config = dict(
    n_layer=8,
    d_model=640,
    n_head=10,
    n_kv_head=10,
    head_dim=64,
    d_mlp=2560,
    vocab_size=8192,
    activation='squared_relu',
    norm='rmsnorm',
    norm_place='peri',
    norm_eps=1e-06,
    positions='rope',
    rope_base=30800.0,
    rope_fraction=0.25,
    qk_norm=True,
    attn_scale=0.195,
    bias='none',
    tie_embeddings=False,
    parallel_block=False,
    extras=['some layers without attention', 'local attention windows', 'shifted keys', 'exclusive self-attention', 'LayerScale', 'capped logits'],
    init='uniform',
    init_std_qkv=0.0168,
    init_std_o=0.00421,
    init_std_up=0.0168,
    init_std_down=0.0021,
    optimizer='muon_variant',
    lr=0.00826,
    beta1=0.95,
    weight_decay=0.0,
    lr_head=0.007,
    warmup_steps=60,
    schedule='wsd',
    decay_fraction=0.604,
    decay_shape='sqrt',
    final_lr_fraction=0.02,
    batch_tokens=262144,
    seq_len=1024,
    doc_mask=True,
    train_tokens=797700000,
    steps=3043,
    dataset='wikipedia_en',
)
Each number is 128 + 32 x the weight over its row's rms, rounded and kept within 0 to 255. Layers, rows and columns count from 0. The size above them is the row's rms in percent of the matrix's.

# layer 4 MLP down (transposed), 2560x640, rms 0.0334, rows 1195-1205, columns 320-383
size [ 99  99  98 100 101 102 107 100  97  96 107]
[[107 116 190 112  73 120 134 131 133 114  89 131 182  89 135 140 131 148 131 124  89 137 119 156 112  88 155  79 140 197 148 104 117  90 150 153 126 135 171 144 132 146 148 105 151 180  76 106 116 146  90 123  89 121 136 127 136 150 160 128 151 148 112 116]
 [ 98 125 178  91 133 134 118 109 181  99 108 189 183 179 154 179 111 118 113 174  44 169  80 109 207 151 152 180 137 189  94 196 114 165  97 142  82 103 130 152  57 150  95 102 116 105 113 131 119 120 143 135 128 136  58  98 104 126 150 176 201 103 140  91]
 [178  90 119  99 167 128 107 120 141 154 119 117 135  82 164 152 177 162 167 101 204 117 151 119 113 129 162 140  96 159 101 120 122 153 159 118 151 151 136 147 179 135 143 135 219 177  96 142 110 148 149 164 115 115  73 111 102 124 160 120 167 118 116 139]
 [139 122 125  87  90 104  95  99  76  93 147 133 133 144 142 132 107 140 130 204 121 111  80 144 145 133 117 162 162 128 121 134  90 112 122  98 158  80 147 179 133 146 167 140 124 197 154  86 176  69 112 136 149 120 141 174 132  71 130 148 139 153 189 117]
 [ 96 122 138 162 104 157 168 110 158 156 163 159 147 104  97  96 200 139 119 120 143 154  79 165  88 153 148 181 110 137  79 111 163 183 110  52 133 139 137 113 113 109 103 114 128 106 156 110 139  59 125  91 181 114 117  49 114 116 113 165 118  97 109 179]
 [125 126  99 148  88 116 125 166 153 187 153 114  77 157  87 129 150  82 138 140 145 195 170  91 181 174 148 179 131 130 162 106 104 121 145  84 139 171 185 155  91 105 103 167 142 131 129 170 137 147 158 140 140 137 103 126  98 141 112  70  89 170  95 111]
 [108 107 104 183 132 121  98 117 127 121 108  93 159  64 130 141 100 189 132 103 141 145 154 130  82 132 106 119 132 109 110 122  76 154 168 147 127 164 137 142 157 169 141 137 105 129 108 114 126 161 146 126 150 168 123 111 139 140 122 157 109 125 141 129]
 [180  67  83 119 123 137 121 103 116 130 128 181 144 107  68 102  90 154  55 133  78 206 155  97  99 189 127 167 128 108 119 122 149 107 118  96 146 150  91  71 145 170 117 152 102 141 131 111 154  88 121 129 102 149 122 145 116 118 211 161 121 133 129  97]
 [125 103 130 112 151 189 170 118 135  91 100 133 136 150 169 158 215 188  83  47 131 102 126 106 147 131 156  91 116 114 123 134 170 185 157  91 140 166 181 162 151 146 100 130 191 152 142  85 186 163 154 159 154 100 196  83  72 122 149 100 144 169 143 131]
 [143 155  96 155 157 124  90 131  73 117 102 149 107 169 162 125 162 157 164 119  98 168 163 143  81 207 147  62 190  88 171 112 150 144 140 131  64  51 146  97 177 108 111 127 102 128  79  81 149 119 119 115 120 148 113 108 154 125  89 142 103 128 115 102]
 [ 89 118 126 196  55 110  92 131 147 158 123 122  91  95 124 188  87 140 124 130 127 187 135 177 114 136 125 115 157 165  85 111 145 149 177 152 136 116 124 154 133 144  86 101 112 126 135 151 178 101 204  87  83 167 125 144 119 128 149 132 122 142 119 136]]
# layer 4 MLP up, 2560x640, rms 0.0685, rows 1196-1205, columns 320-383
size [ 96  96  95  97  99 110  99  94  96 111]
[[125 124  95 143 204 153 136 139 122 143 140 135 118 194 105 167 122  89 149 147 108 154 205 141 158 162 124 134 150 107  74 123 141  95 102  88  92 140 101 130 120  97 128 151 144 128 107 144 191 109 101 163 154 144 153 193 104 167 121  87 151 118 192 109]
 [124 153 141 138 182  81  67 162 105 106 121 122 126 122  48 120 154 136 141 131  94  59  95 108 153 182  85 108 172 130 194 150 120  78 146 107 106 103 103 105 121 144 110  77 156 122 103 117 125 131 147 158 154  90 158  76 199 113 163 185 107  63 117 103]
 [ 76 137 122 104 175 142 128 135  86 138 148  67 100  99 165 125 133 147 176 146 190 123 150  91  89 153 140  82 144 182 142  93 134 155 139 112  95  80  66 132 125 156 130 131  88 206 153  79 158 151 148 117 148 117 123 172 125 101 180 102 149 123 127  75]
 [120 192 138  89  85 133  79 141 150 119  90  56 101 137  47 122 161  97  96 108 118 127 153 125 141 114 123  85 148 104 117 125 121 113  28 157 140 103 163 119  85 108 171 136 160 172 113 164 112 103 149 121 138 129 123 195  75 154 156  98 127 168 135 143]
 [ 98  91 119 166 188 126 158 123 139 166 197 121 188  47 137 169 152 169 130 135  90 161 167 117 166 115 160 122 156 143 198  96  61 182 161 192 146 126 140 152 126 126 164  64  98 140 119 141 161 140 129 111 117 150 129 154 115 139 157 182 120 148 130 128]
 [135  46 127 133  85  86 125 115 141 113 118 102 149  80 122 169 162 126 128  89 119  69 134 127 106 168  68 135 113 129 120 137  89 111 162  83 194 134  70 180  58  78 138  91 142 125  43 145  79 150 124 141 107 193  78  90 134 122 140 133  90 120 141 186]
 [101 131 114 123 114 193  84 137 143  89 124  81  92 156 108 121 130 127 182 159 137 123 138  97  66 152 100 158 137 132 117 147 122  92  96 145 115 125 168  67 133 159 111 170 124 125 153  85 158 141 110 137 156  75 135 126  83 110 103  88 162 108 159 116]
 [110 221  90  56 114 145 106 171 121 123 113 117 156 100  84 112 101 138 193 146 109 113 193 107  89 116 129 114 154 162 128 185 177 109 158  89 107 138  98 150  69 189 167  84 128 195 133 109 180 120 146 158 167 105 100 100 163  83 166 164 137 124 134 159]
 [ 82 128 138 114 147 130 155 151 187 163 138  73 127 116 143 122 171 132 100 175 131  98 118  73  47  97  83 104 167  82 147 173 178 224 126 162  86 129 168 149 114  53  99 133 148 123 142 170 113  91 134 106 170 101 133 155 100 120 103 141 124 164 143  94]
 [169 127 135 194 134 111 100 153 163 100 107 133  74 145 142 138 141 102 123 140  97 120 144  99  83  63  97  92 120 120 103  70 149 139 176 181 139 150 131 135 136 134 126 109 139 152 111 122 144 102 110 141  77 129  67 136 171 152  90 140  98 159 136 171]]